Each number is 128 + 32 x the weight over its row's rms, rounded and kept within 0 to 255. Layers, rows and columns count from 0. The size above them is the row's rms in percent of the matrix's.

# layer 9 attention output (transposed), 384x256, rms 0.0529, rows 118-127,246-255,374-383, columns 96-127
size [ 93  91  70  83  84  76  81  80  92  98 116 121 114 121 122 116 114 135 116 118  92 104  86 102  91 105 102  89  94  92]
[[165 141 138 149 131 105 117 119 114 117 144 191  80 129  89  94 174 110  97 169 119 116 131 160 192 123 163 143 142  75  75 140]
 [ 99 112 106 194 166 158 111 188  83 100 155 109 119  90  87 129 161 189 137 151 138  72 108 111 123 118 125 166 115 164 124  89]
 [129 147  97 140 113 120  90 149 139 175 144 141 169 136  94 117 163 157 157 173 139 139 111 123  99 204  99 161  77 152  99 108]
 [165 153 149 195 133 129 142 131 124 161 147 110 131 118 151 148  90 128 121 190 145 133 108 106 140 137 119 113 128  88 132 155]
 [103  94 114 115  79 157 153 174 152 133 127 151 177 140 122  68 132 115 158  88 144 153 119 151 112  48  99 105 103  99  93 117]
 [106  96 167 103 113 134 136 152 105  82 160 133 113 138 111 127  54  90 146 172 159 125 143 102 124  97 111 137 125  97 100 124]
 [135 125 124  77 164 154 103 206 145 120 153 137 114 170 172 141 151 159 167 182  63 129 166 147 103  96 145  98 158 176  83 141]
 [ 49  73 115  98 142 187 132 119 160 162 144 124 164 119 129 147 121 129 144  85 128 114 146 149 145 139 113 136  85 139 106 125]
 [177  92  75 143 149 164 119 126 135 137  98 167 142 187 153 163  74 114 114 148 102 139 140 175 157 159 139 123 137 164 130 120]
 [161 178 184 137 118 116 107 149 181 107 160 197 167 141 142 127 139 125 100 104 163 139 174 110 137 116 122 205 139  66 133 121]
 [ 77  83 139 157 145 142 155 106 111 178 138 115  93 146 133 165 147 159 147 110 142 154  91  97  57  65 201 105  83 180 120 151]
 [ 74  85 109 129 109 151 163 114  98  65 148 126  86 105 157 129 113 143 124 134  94 137 109  82 155  72 137 136 140 121 132 114]
 [104 172 142 153  99 154 148 147 141 124 147 152 130 115 125 164 156 163 149 183 108 121 135 179 206 123 194 124 142  82 125  93]
 [ 88  40 120 165 121 107 172 101  86 148 148 147 150 185  93 155 138  91 117 153 129 159 126 107 117 150 190  89 133 131 122 145]
 [165 198 112 114  85  98 112 190 105 132 127 131  72 134 101  41 139  95 147 125 126 107 142  83 117 114  27 151 139 138 161 153]
 [142 140  89 118 155 100 174 201 120 124  88 189 100 151  87  85 110 105  98 119 138  66 107 158 160 168 155  99 110 130 154  70]
 [ 71 103 136  99  88 113  91 126 127 123 120 122 134 157  78 133 128 145 137  99  54  94 148  93 196  79 107 160 122 138 102 120]
 [183  97 129 107 117 144 155 155 143  56 144 151 125 158 138 112 103  88  87 112 154 137 117 106  99 169 130 132 163  91 128 153]
 [129 171 157 111 105 128 157 162 104  97 128 107 168 170 130 130 130 164 146 141 164  81 179 179 255 160 169 160 115 115 126 102]
 [152  92 126  90 116 141 132 163 127 154 110 135 115 146 167 174 121 113  71 168  81 129 136 137 100 148 138 152 167 155 114 148]
 [ 63 175 109 112 123 168 162  94 167 115 109 123 144 146 151 154 162 123 124 111 142 126  98 143  92  93 184 129 100 147 101  92]
 [ 82  77 124 122 106 151 132 185 150 109 153 159 123  80 152 142 162 109 149 162 153 134 127 122 194  68 139 163 122 173 108 133]
 [126 171 129 139 102 140 148  79 140 183 175 169 133  76 156 144 166  80 177 176  79 145 156 138  74 113 158 149 141 160 145 138]
 [101 117 139 104 103 150 170 150 123 103 106 141 103 131 103 130 121 174  88 154 110 150  97  95 123  97 123 135 111 131  79 197]
 [114 140 111  90 104 101 139 169  88 123 109 135  93 120  84  46 160  93 176 162 158 106  98 118  89  73   0  77 120 123 157 149]
 [100 124 174 176 108 110 140 167  73  99 111 186 128 160  45 107 123 115  76 137 153  44  86 121 160 120 148 104 120 108 141 111]
 [ 87 137 168 122 149 153  72 133 130 105 134 139 172 128 101 123 129 125 141 159 152 160 112 151 143  97 109 160 109 134  81 162]
 [221 138 129 152 143 128 158 144  73 171 124 124 121 171 108  91 139 100 101  55 103 168 120 149 138 156  88 126 117  80 146  95]
 [143 142 169 152 148 138 104 131 148 120 164 104 148 130 101 162 137 116 144 136 172  90 123 122 158 166 219 180 169 118  99 108]
 [170 124 142  92 146 160 176 147 166 134 114  80 129 119 171 154  98 163  87 168  69 121 137 165 164 107 130 114 136 124 158 141]]
# layer 9 attention value, 128x256, rms 0.0578, rows 119-127, columns 96-127
size [102  98 101 102 103  95 106 103 100]
[[165 168 108 149  74 137  95 145 149  96 161  80 125  99 152 140  40 182 107 186  89 166 107  93 109  97 118 172 130 115 112 113]
 [131 111 144 105 186 141 128 132 143 142 158 158 120  95 130  90 103 121 133 103 158 111 162  92 141 126 132  29 126  85  78 158]
 [159 127 110 108  58 120 136 158 130 120 121 112  72 126 182 127  92 143  82 122 140 126  98 154 112 169 142 138 140 146 170  99]
 [103 112  87 132  86 160  80 127 124 112 109  94 112 135 108 219 153 131 109  90 117 103 134 158  80 160 133 145 115 146 156 126]
 [107 156 109 152 156 139  92  94 168  99  92  97 118 111 135  73  88 132 136 124 116  69 105 106 152 203 132 119  94 143 133 154]
 [167 117  72  77 132 115 127 104 140 154 138 157 135  71  91 124  94 114 192  77  88  95  80  98 107 135 198  90 103 146 142 155]
 [110 185 111 110 100 148  91 123 129 109 125 113 140 139 152 110 131 103 138 171  97  84 119 102 130 201 113 173 150  91 125  64]
 [122 137 145  92 167 102 161 201  91 137 162  62 138  88 143 105  79 166 166  96 144 104 150  92 122 151  59 152 155 189  73 153]
 [153 154 113  96 139  94 160 151 134  83  65 120  66 173  89 179 140 181 124 139 118 129 148 114  82 142 147 108 189 113 126  94]]
# layer 9 MLP gate, 512x256, rms 0.0922, rows 0-53, columns 96-127
size [110 104  94  99 100  98 100 106  92 102 103  99 103 106 104 101  95  96  93 100  93 105 100 106 102  92 103 100  97 106 100 106 101  99  95  96  98  99 107 103 108  95  98  95 100 101  93 102  96 100 101 103 100 110]
[[157 141 118 176 128  51 119 132 150  95  55  73  85 126 111 114 141 217 129  74 143 134 144 114 145 167 180 151 110 157 142 129]
 [145 108 142  98 102  70 150 132  65 162  62 102  86 130 129 150 138 119  70 104 114 117 198 131 137 113 171  86 165 135 160 180]
 [115 125 129 154  99 168 141 106 154 111 111  86 122 155 131 133 176 134 145 138  93 185 131 142 112 144 157 127 107 134 124  88]
 [125 175 124 119 130  91 113  98 131 109 100 161 142 119 147 138 169 118 156 146 105 126 148 151  97  87 114 104  94 145 153 126]
 [166 184 175  57 144  96 126 182  85 127 120 106 181  53 160 139 134 152  84  86  92 117  94 108 122 119 137 158  54  97 149 124]
 [152  87 134 114  84 169 118 112 112 161  70  93 132 137  97 167 162 119 130  55 153 140 122 121 172 113 186 151 152 139 162 143]
 [182 131 141 151 124 137 152 117 158 122 121 134  69 114 121 108 104 121 108 119  99 131 122 122  57  96 210 129  72 147 115 166]
 [189 160 161 161  97  96 166 135 151 110 165 103 157 107 122 157 165 146  93  82 153 126 125 115  96 159 191 145 117  81 126 129]
 [123 136  89 123 189 184 107 140 168 122 134 144 144 131  83 175 168 187 206  92 113 105 179 167 133 152  98 117 104 168 145 151]
 [219  76 129  84 146 121 124  89 136 155 113 151 166 142 113 104 161 113 109  97  73 169 164 161 112 182 133 152 140 173 169 177]
 [137 124 132 176 167 166 123 176 101 137 159  98 120  95 182 164 105 122  76 177  88  65 157 130 140  95 144 135 122 170 120 117]
 [ 64 148  40 115 143 116 152 148  86 156 147 124 111 128 158 113 116 125 104 147 211 133 137 134 101  93 135  96 139  87 127  81]
 [147  80 154  93  78  86 130 110 129 132 102 163 133 112 140 156 130 128 187 192  94 104 128 120 109 103 194 115 150 160 159 116]
 [124 110 166  96 139 165  85 102 110 118 152 147 106 127 137 151 183 132 110  99 138 154 144 188  36 204 123  95 182 136 182 129]
 [ 87 136  91 174 142 127  79 182 139 164 121 130 109 148 118 153 178 151 129 152 150 111  96 136 138  66 162 170  71 138 150 113]
 [123 117 138 175 109 141 121  48 160  56 119 139 131 133 138 146 148 125  99 120 161 154  83 157  90  95 133 119 186 126  77 173]
 [105 137 144 134 128 123  97 141  41  94  74  74 146 132 102 127 163 133 110 151 124  87 129  79 154 163 164 104  95 121 151 152]
 [128 197 121 138 101 168 185 107 118 186 137 205 136  81 110 106 145 130  91 106 176 112 130 131  82  54  85 126 112 107 146 115]
 [139 104 153 110  97 118  82  91 136 139 157 122 120  87 176 126  91 220 128 111 143  73 180 126 111 100 160 148 106 111 109 141]
 [163 104 135 104  89 111 119  90 113 123 119 123  98 197 124 176 129 116 100 153 160 132 122  77  86 160 117 130  95 155 116 168]
 [135 115 106 122 105 139 120 159  91 141 109 157  89  73 140 149 155 117  80 123  86 165 153 126 131  96 118 170 109 102 114 102]
 [117  99 119 139 168 161  94  95  98 101 117  96 154  99 138 155 120 137 187 106 155 113 151 125 127 112 112  81 136  80 145 210]
 [114  96 124 151 133 138 151 199  89 146 158 110 157 121 145 133 112 135 154  54 203 136 203 103 109 122 149 105  96 148 122  83]
 [158  81 156 175  85 122 127 111 121 120 164 156  73 142 104 131 122 141 107  81 171  87 141  78 113 118 120 159 159 146 135 156]
 [176 177 160  94 133 137 156 104 129 116 165  78 122  41 128 121 155 125 139  83 144 120  95 206 124 100 179  87 149 138  87 175]
 [ 97 105 113 112  49 129  88  84 133  91 110 126 116 152  92 127  97 151 145 128 107 108 138 149 166 193 130 140 131 128 121 131]
 [106 126 149 134  87  92 172 117 131 117 127 143  47  78 150 171 111 137 142  94 109 111  87 107 113  93 135  59 104 147 128 119]
 [ 96 176 105 137 161 116  78 100 108  56 108 117  94 158 160 124 177 135 133 151 142  99 174 156 107 114 176  78 174 163  93 145]
 [176 106 195 149 102 155 114 186 136  82 178 140 165 129 110 152 101 177 130 119 144 100 123 164 137 116 150 103 130 111 155 130]
 [110  85  53 197  68 136 157 112  95 150  72 123 129 151 164 125  70  92 104 100 191  95 142 105 129 170 110 207  77 218 110 130]
 [152 131 149 130 137 118 110 118 122  87 105 154 116 115 122 144 155 119 114 137 168 137 174  64 138 111  80 148 150 151 123 163]
 [177 132 105 166  54 168 152 111 144 105 202 166  84 161 134 142  93 140 112 100 134 155 121 102 140  89 177 153 153 126  87 147]
 [162 128 143 134 201 112 146 122  67 110 121 118  82 162 166 141 154 159  92 122 135 171 132 125 164 157 167 112 144 127 149 134]
 [183 110 121 159 139 129 121 144 121 166  63 185  74 158 139 110 138 190  53 122 145 131  77 179 111 153 166 144 137 130 132 160]
 [176 121 149 130 158 144 104  98 126 136 140  89 105  66 157  70 123  87  77 124 105 105 116 108 162  94 129 133 124 100 176 139]
 [177 153 166 146 143 160 170 150 152 105 123 135 122 110  93  63  85 131  80 159 113 153 180 141  57 111 132 170  98 124 116 110]
 [ 86 103 144 125 165 138 155  83 169 156 114 104 103 144 129 147 134 119 142 141 123 127 131 116  64 116 103 128 126 145 127 131]
 [143 175 214 138  84 111 157 153 127 186 113 135 147 121 195 114 181 152 137  90 148 148 153 100 118 126 114 135 126 128 144 148]
 [149  73 146 109 123 149 108 122 126  77 160 116 139 115 121  73 147 162  94 127 137 160  94 136 145 139 171 145 102 169 102 143]
 [111  97 142 136 142 128 175 125 137 120 146 132  72 111 144 176 110 126  93 109 171 160 109 167 145 167 163 101  86  36 121 168]
 [170 115 110 107  83 172  95 128  89 126 169 127 152 167  66 118 159 160 114  85 214 123 169 138 128 152 193 131 123 212 175 108]
 [158 175 150 186  90 145 117 101 159 143 122 120 120 150 127 153 133 123 194 132 109 115 143 182  88 164  97 165 138  90 141 136]
 [138 154 161 192 134 109 161 121  65 127 126  81 106 109 132 158 157 196 167 172 111 124 126 183 108 131 101  69 179 123 123 120]
 [118 156 149 172 121 128  98 115 124 156 144  96 146  87  79 109 108  89 132  68 125 108 155 175 106 135 199 161 119 128  92 139]
 [149 137 177  85  75 111 161 146 135 107 151 174 124 108 100 155  96 141 136  79 104 143 164  93 144  52 189 144  92 173 149 126]
 [141 152 139  63 154 154 143 124 130  98 108  95 103 104 119  86 186 137 142  78 130 177 151 158 103  94 165 119 109 162  97 160]
 [161 150 142 111  72 128 156 145  95 135 143  60 108  68 161  68 188 141  97  85 163 111  96  78  84 168 190 138  94  95 129 160]
 [100 122  99 178  99  69 159  68 159 121 141 135 136 149  91 134 123 149  83 159  89 125 153 219 173 137 193 107  88 157  78 154]
 [ 81 124 151 187 138 116 139 159 175 150 186 171 140 126 149 126 137  96  49 198 119 167 131 145 153 123 100 109 106 145 127 174]
 [112 168 122 173  73  80 137 100  93  75  96 141  64 190 122 123 175 116 149 162 154 147 164 119 167 116 169 112 109 162  77 118]
 [128 116 151 144  99  62  97 138  74 121 139 144 130 119 108 111 157 142 153 131 175 154 142 198 110  94 183 104 100 123  87 106]
 [157 114 114 167 102  69 155  91 116 119 107 153 108 117 133 194 103 160 102 121  97 183 168 202 130  83 102 162 102 141 108 142]
 [174  70 210 164 121 155 155  97 174  88 124  84 148 156  81 138 133 132 151 135 215 133 189  55  84  90 157  99 144 131  79 142]
 [185 156 170 155 123 155 119 134 152 113  74 136 123  99 109 111 162 181 159 121 181 131 141 155 123  73 123 121 128  69  83 152]]
# layer 9 MLP up, 512x256, rms 0.0858, rows 0-53, columns 96-127
size [101 103  98 105 101 102  94 100  98 102 103 101  95 103 102 104  92  97  94  97  96  97  96 100  97  95 100 103 107 104 107 105 102 100  99  94 100 105 104 101  99  94 103 103  99 100  94 102 100  97 100 106 100 110]
[[ 56 195 118 121  95  92 128 115  38  88 104 148 130  90 168 143  70 117 173 142 138 132 116 182 152 137 151 168 115 177  91 188]
 [ 99 112 121 103 173 133  88 117 192 131 122  93 193 132 165  88 153 100 142 134 156 153 193  92 139 172  70  76 111 132 109 157]
 [ 92 122 133 134 113 126 126 126 125 143 196 183 127 141 151 170 155 140 123 116 156 150  72 118  99 117 122 140 153  97 103 161]
 [ 97 151 162 138 148 139 149 111 121  85  86 161 120 133 149  68 183 185 123  97 120 183 159  97  84  99  79 122 119 150 156 147]
 [129 148 145 128 125 169 173 158 115 114 112  68  66 113  74  67 163 164 157 180 119 116 123 146 125 143 150 126 157 169  56 110]
 [112 114 170 138 125  99 108 121 196  86  70 162 170 170 144 145 122 163 199 138 108 138 116 139 153 159 151 105 185 125 157 161]
 [104 107 115  75 128  82 109 174 175 127 156 124  94 119 116 104 134 121 105 142 177 132 145 122 207 124 158 154 126  70 120 147]
 [118  72 140 128 108 139 133 165  77 163  60  82 183 185 139  91 137 139 125 123 121 128 134  79 158 113 167 149  99 114 120 161]
 [151 132 106 141 135 139 127 115 233 127 132 151 163 173 143 139  38 159 124 137 103 135  77 148 175 106 130 128 147 178  95  96]
 [ 94  73 147  89  70 150  98 115  82 115 143 216 111  96 149 118 136 111 129 112 187 166 110 170 126 221 152 100 128 111 111 186]
 [114  57 167 120 172 165 164 133  79 173 149  64 153 155 160 128 156  89 135  61 129 109 117 113 110 144 127  76 138 130 153 202]
 [131  78 113 134  91 124  86 108 186 114 157 133  98 118 140 124 180 134  71 128 135 108 144 156 123 131 121  78 125 166 120 119]
 [118 183 113 159 102 136 150 107 162 126 155  87 126 153 148 150  85 127 123 126 125 128 172 157 159 146 186 122 111 136 225 111]
 [155  75 198 121 133 189  98 154  78 118 152  89 115 191 127 152 127 139 159  63 108 132 154  98 148  88 152 129 136  91 183 109]
 [139 105 102  81 157 156 141 131 111 146  98 173 126  92 153 155 107 142 119 110  90 146 136 108 103 117  82 143 193 119 186 154]
 [111 117 139 159 142 116 140 119 145 156  52 130 112 151 127 138  91 141 102 152  88 106 121 138  75 110 107 104 164 126 110 159]
 [108  85 141 192 142 109 178 110 163 109 124 152 106 155  81 176 145 122 142 165 131 130 123 125 178 175 160  74  62 147 161 139]
 [115 139  94  93 121 128 141 124 135 143 154 153 131 144 113 138 163 156 119  54 169 190 122 163  88 114 145 125 153 133 109  86]
 [ 75 121 176 124 151 151 150  48 165 105 107 141 104 161 182  96 149 151 118 170  91 112  72 122 182 109 157 108 122 134  90 166]
 [ 93 120  89 129 167 152  69  95 164  58 180  96 209 140 203 106 135 121 123 148 168  95  44 105 139 153 141 121 134  99 118 122]
 [138 150 183 137 110 147 135 174  76 126 204 153  97 121  75 145 123 135 134 130 117 139 117 147 128  78 125 142  92  80 109 141]
 [ 86 135  94 110 103 199 101 140 202 155 106 159  88 157 178 101 175 179 109  84 157 114 129 108 103 110 108 135 146 174 141 170]
 [103 143 163 127 112 136 106 113  67  85 129  93 128 139 189 132 194 130 153 141  61 151 127 148 121 164 136 130 143 157 116 146]
 [ 56 104 172 115 165 102 173 137 106 146 162 128 127 126 172 126 198 100 131 134 166 132 121 141 102 118  76 121 110 109 100 134]
 [159  77 105 108  76 136 171 102  84 116 124  82 182 119 160  51  95 114 135  87 136 140 143 119  67 191 148  89 115 161 114 117]
 [137 171 101  65  55 127 160 125 106 124 147 119 130 128 166 125 152 141  98 178  78 135 152 110 118 158 176 156 120 108 101 133]
 [102 108 135  73 156 102  60 115 152 183 125 112 255  75 122 112 136  95 135 140 143 148 170 152 177 157 135 137  95 110 116 105]
 [113 112 157 175  75 143 163 118 120 161 121 152 117  69 134 118  86 123 137  99 145 140 122 124 144 159 140 136 119  84 109 102]
 [151 176 114  98 162  83 144 117 120 170 137 120  92  86  90 130 127 121 131 127 124 145 162 178 143 169 118 147 133 109  88 105]
 [ 93 123 106 117 135 125 127 151 139 113 113 177  88 151 153 143 150 162 118 143 158 155 116 157 112 182 139 120 117 145 124 100]
 [145  69 161 118 133 112 151 106 158  97  99 113  86 138 108 109 107 127  88 142 112 171 117 149 122 163 110 124 150 134  64  92]
 [117 126 192  95 130 126 133 127 113 117  79  71 102 131  58 134 106 130 181 144  93 118 114 102 189 125 126 160 105 195 144  71]
 [149 182 135 161 138 134 126 156 120 126 119  78 118 114 133 161 128 152 118 158 158 144  65 169  87 150 128 143 185 139 189 117]
 [189 130 143 152 176 139 126 125 167  72 159  76 165 111 103 161 172 114 142 131  94  60  86 101  50 104  95 100 124 110 123 132]
 [145 137 167  94 146 107 115  92 157  73 133  88 110  90 121 198 148 120 125 116  92 102 169 109 149  94 138 153  81 151 100 101]
 [ 62 176  93 171 117 113  91  97 153 133 163 120  90  96 140 125 126 121 137 183  91 182  45 145  95 109  96 148 109 136 138 149]
 [ 85 137  74 109  50 145 124 185 206 141 149  77 155 121 131  85 140 180 119 114 110 150 155 116  73 160  71  94 119 187 128 112]
 [ 96 142 113 111 163  92 136 104 173 132 138 108 131 201 136 154 159 182 134 156 128 148 128 125 106 142 159 107 112 136  81 117]
 [ 92  91 179 101  86 172 125 122 160 151 149 156 134 138 131 188 145 143  91 134 163 128  55  72  84 131 168 136 140 146  95 133]
 [147  90 109 139 110 148 149 165 107 165 114 125  89  63 162 113 119  69 149 131 114 159 127 132 135 128 118  97 109  88 145  96]
 [137  94 114  69 110  97 161 124 146 151 116  91 137  71 170 125 144 157 130 170  87 105 167  79 135  58 133 150 111 114  90  97]
 [142 158 165 140 152 150 149  98 146 145 132 106 126 165 202 117 133 127 114 135 152 116 138 147 157  89  97 177 157 170 185 131]
 [141  92  34 142 125 119 122 170 191 114  91 158 175 143 106 117 127 105 147 159 159 139 123 146 170  92 114 150 100 114 112 129]
 [129 209 142 127 105  59  84 118 161 171 156  55 149 109 131 164 174  80 150 144 131  83 110 162  86 142 145  56 130  80 179 120]
 [143 182 142 154 117  84 139 110 175 196 164 145 124  65 141  92 132 115 134 115 152 108 123 118 142  97  65 119 112 150 128 142]
 [149 149  81 150 104  85 160 127 156  72 162 169 146 125  76 119 119 124 197  84 143  84 150 127  87 116  84 146 133 124 172 178]
 [110  93 125 139 188  92 121  94 132  87 117  92 171  98  97 144  71 129  92 111 136 158 147 178 171  93 173 134 115 178 126 137]
 [ 73  97 121 110 103 130 144 141  70 126 144 118 114  54 125  74 177 117 151 119 131  88  89 139 134 165 117 105  86 112 115  94]
 [141  85 157  93 205 110  80 127 158 165  83 153 115  97 152 131 124 118 113  94 113 178 148 131 168  91 111 165 186 108 164 162]
 [139  82  75 173 166 119 194 110 125 140 129 176 112 165 102 154  99 109 150 138 143 153 138  99 129  83  85  99 122 122 126  87]
 [131 164 147 120 153 154 131 123 126 120 157 148 116  62 110  80  87 133 117 102 195 101 168  69 101 128 124 216 113 111 151 157]
 [174 115 127 161  71 112 171 104  79 111 155 105  81 106 150 164  54 101  83 167 114 145 181 166 160 108 188 145 163 106 115 120]
 [104 138 110 111  91 161  99 183 143 160 154 159 104 100 102 101 173 101  88 123 144 137 125 152  98  74 105 124 133 128 131 154]
 [ 97  94  92  92 116 127 173 156 143 146  83 128 141 100 161 132 126 159  98 135 117 127  74 133 111 149 151  76 117 113 142  91]]
# layer 9 MLP down (transposed), 512x256, rms 0.0557, rows 0-52, columns 96-127
size [101 105  98 103 100 102  96 101  99 104 105 104  97  99 100 102  95  97  94  97  98  87 101 102  98  98 102 105 105 104 102 104 101 101 101  94 100 102 103  95 103 101 101 102 103  90  98 103 101 100 101 107 103]
[[132 136 123 103  91  91 127 134 121 118 165 112 131 144 132 137  30 127 135  89 175 132 145 113 103 139 126 179 148  99 128 103]
 [ 96 129 107 125 114 109 124 157 102 140  96 110 128 126 124 216 154 120 156 104  99 134  99  69 140 142 136 108 103 140 138 116]
 [112 130 103 140 155 120 138 149 164 146 137 126 125 146 117 208 131 180 129 114  94  88 183 130  95 122 165 161 127 121  39  97]
 [119 148 134 132 201 126  43 188 120 123 106 108 111 114  85 107 106  85 135  88  81 150 143 120 121 125 159 126 126 124 146 101]
 [126 164  83  83 136 141  65 104 137 119 111 180 169 133 175 124 123 156 148 112 119 102 111 139 129  94 155 150 137 148 124 142]
 [ 90 146 122  69 108 108 167 138 158 102 123 150 179  74 113 135 150 167 127  98  75  76 136 137 115 129 165 141  98  95  97 111]
 [140 154 108  99 162 105 143 176 154 156 155 148  71 128 103 132 170 119 119 120 165 126 134 116 106 144 149 168 150 129 168 138]
 [109 144 195 152 125 112 111 107 144  93 171 129  81 119 109 102 120 141 125 132  75 118  85 146 142 137 135 149 103  98 167 146]
 [139 143  96 155  79 161  47 147 190 134 128 160 140 166 124 152 125 131  96 159 119  85  88 109 108 147 184 124 136 156  80  24]
 [ 82  99 122 175 126 180 128 126 138 128 113 125  70 156 111  93  86 116 141 115 169 160  89  81 151 106 129  95  54 117 127 159]
 [127  68 113 101 123  70 139  89 107 114  94 161 109  64 150 111  87 163 120  97 115 152 134 151 131 147 184 151 155  87 101 122]
 [118 160  80 132 133  99  84 141 140 142 129 114 134 142  89  95 186  96  86 132 209  87 181 109 154 150 112 164 126 150  99  91]
 [ 95 107 163 107  75 177 143 163 158  72 155 146 153 111  69 164 118 188 123 103 178  86  83 140 100 144 161 143 164 129 135 160]
 [101  90 120 124 147  94 129 147  62 140  92 136 117 104 112  67  75 127 107 159 171 109 147 121 125 111 146 140  93 125 117 152]
 [ 68  75  97 200 114 128 127 174 165 144 128 108 123  56 192 163 133 145 132  63 137 122  82 132 120 150  91 126 133 139 122  84]
 [149  99 118 169 113 177 117 196 159 110 176 136 134 199 144 123 135  98 176 141  95  71 120 121 146 170 180 112 169 125 152 143]
 [143 165 128 115 132 121 157 136  87 114 125 119 123 138 110 141 134  85 164 138 141 137 110 125  84 203 149  69  90  93 132 132]
 [128 206  72 118 127 129 151  79 145 111 110  80 157 127  88 147 130 151 157  70 107  86 206 120 158 150 124 158 100 127  98 102]
 [110 132  65  84  60 106  91 122 119 136 166 121  90 160 101 133 128 161 186 141  92 195 133 134 208 110 139 125 112 126  92 111]
 [140 199 139 140 136 222 142 108 109  91  70 128 175 139 117  86  94 128 180 110 144 102 124  92 154 184 119 148  98 147  79 102]
 [104 124 122 158 193 149 114 140 100 141 152 110 108 111 154 172 137  79 159 142 105 118 151 161 136 122 171 176 113 145 154  65]
 [169 172 177 158  66  70 108  82  94 164 166 106 119 176 141 169 101  89 155 149  96 109 109 159 154 108 106 158 131 102 107 102]
 [ 46  67 112 126 143  99 127 157 153 114 112 107  75 192 107 123 167 111 126 182 155 138 137 159 156 126  93 121 150 148 103 136]
 [148 102 172 189 135 105 129 147 126 118 109 154 162 128 154 125 142 129 100 108 141 165 128 100 161 123  58 190 120 139 156 120]
 [117 120 124 167 126 160 106 210 101  74 173 158 102  89 137 163 157  68  85 179  95 114 111 157 109 127  31 145 174 134 151 160]
 [123 139 106  93 142  95 122 138 115 121 113 124 108  83 156 128 109  98 150 140  37 187 136 116 177 135 137  85 138 142  84  80]
 [149  65  89 112 147 124  86  89 119 150  96 123 173 137  52 129 111 113 153  90 146 108 161 131 113 131 113 149  86  79  71  86]
 [129 101 173  96 154 146 224 122  84 198 130  78 121 105 161 108 154 109 148 146 127 156 157 143 138 123   0  91 141 152 173 157]
 [ 78 124 146 114 146 152 121 143  46 118  80 124  83  65 119 136  81  95 159  89  69 174  99 132 146 106 147 147 111 151  73  70]
 [ 74 119  91 123 139 118  98 187 155 148  81 156 110 178 111 132  77 114 123 175 145  90 106 110  87 147 143 158  89 171 142 139]
 [ 97 138 155 157 138  92 113 110 105  75 119 128 185  93  99 138 144 161 109 119  55 147 134 132 107 135  90  90 189 101  79 160]
 [154 105 122 106 115  55 200 147 158 115 102 133 148 107 132 142 162 167  89 142 166 131 118  90 121 132 113 177 138 125  85 142]
 [109  85 101 117 123 145 110  95 106 136 174 121 155 172  73 129  89 148 139 122  76 165 112  85 179 170 144 173 113  89 165 106]
 [ 69 146 157 161 177 151  50  71 103 145  68 113 173 112 161 107  63 155  78 126 131  96 107  78 144 153 110  88  83 146  98 115]
 [155 107 144 135 109 156  85 168 129 155 175 144  93 160 131  81 121 132 133  51 156 124 145 109 184 101 151 136 154  60 112  97]
 [117  97  98  97 121 134  95 159 120 119 107 117  82 135 125  99  91  98 110 115 119  93 196 159 105 157 141  95 129  96  81 115]
 [ 86 153 128 151 121 174 190 144 200 116 133 170 155 116 121 100 122 109 124 168 100 167 142 136 116 115  79 161 157  77 175  64]
 [213  90 173  76 127 108 139 124 171 103 173 104 125 113 170 163 188 170 114  67 104 140  77 127  89 163 123 123 135 175  72 147]
 [154 155 163 133 155 129 100 152 119  94 138 140 112 146 160 174  99 156 126  87 107 149 102 103 139 148 110 106 135 115 130 153]
 [ 47 107  63  74 110  83 114 139 135 127 113 133 175 118 128 140  95 120 163 106 129 147 116  94 171 102 135 116 107  79 112 131]
 [148 116 120  92 152 183  87 146  81 135 132 116 100 116 120 138 110 140 121 142 146 108 170 160  65 144 163 176 168 124 117 113]
 [198 132 136 123 101 148 150 129 104 133 109 119 112 125 147 147 166 136 154 139 118 106 153 104 149 143 121 127  88 123 121  64]
 [156 106 100  98  90 130  84 144  98 131 117 108 150 129  86 129 119 109 114 109 144 100 147 167 113 126 112 146 114 123 106  94]
 [ 94  94  71  88 111  82 160 146 168 119 144 147 129 129 118 123 171 169 108 178 181 109  56 120 180 109 158 131 109  75  87  86]
 [ 97 146 175 105 166 130 122 141 168 130 114 141 123 111 167  96 147 143 101 167 186 150 103  88  90 168 160 104 133 100 115 132]
 [123 193  55 153 160 131 120 111 160 152 166 100 150 139 130 127 167 121 175 117 168 113 100  83 177 150 154 108 156  83 201 180]
 [140 203 134 163 173 162 117 130 158  65 156 127 206 137  94 156  97 125 114 105  91 167 182 166  52 164  85 145 151 165 127  80]
 [155 106 188 116 142 101 119 125 160 108 131 159 124  73 169 115  85 146 157 148  99 142 190 106  99 141  51 171 149 150  93  76]
 [103 156  57 117 111 143 103 113 181 140  82 102 129 115 141 132 146 169 104 207 115 127  87 188 117 126 110  55  76 107 143  81]
 [156 126 115  78 135 139  45 151 135 122 114 123 176  77 148 152 153 130  78  93 136 128 103 121 126 130  98 108 107 167 146 120]
 [133 106 127  55 125 119 110 163 111 168  67  93 170 177  57  97 173 126  99 100 151 131 150 140 113 146 128 121  84 140  50  80]
 [ 58 141 101 172 130 119 101 124 144 121  81 111 173 117 105 106 115  83 117 105 122 157 166 130 153 118 191 150 100 102  89 166]
 [ 49  66 104 171 132 110  82 123 101 141 143  92 172 137 124 119 150 115 146  96 174 115 156 151 178  99 112 150  93 145 164 162]]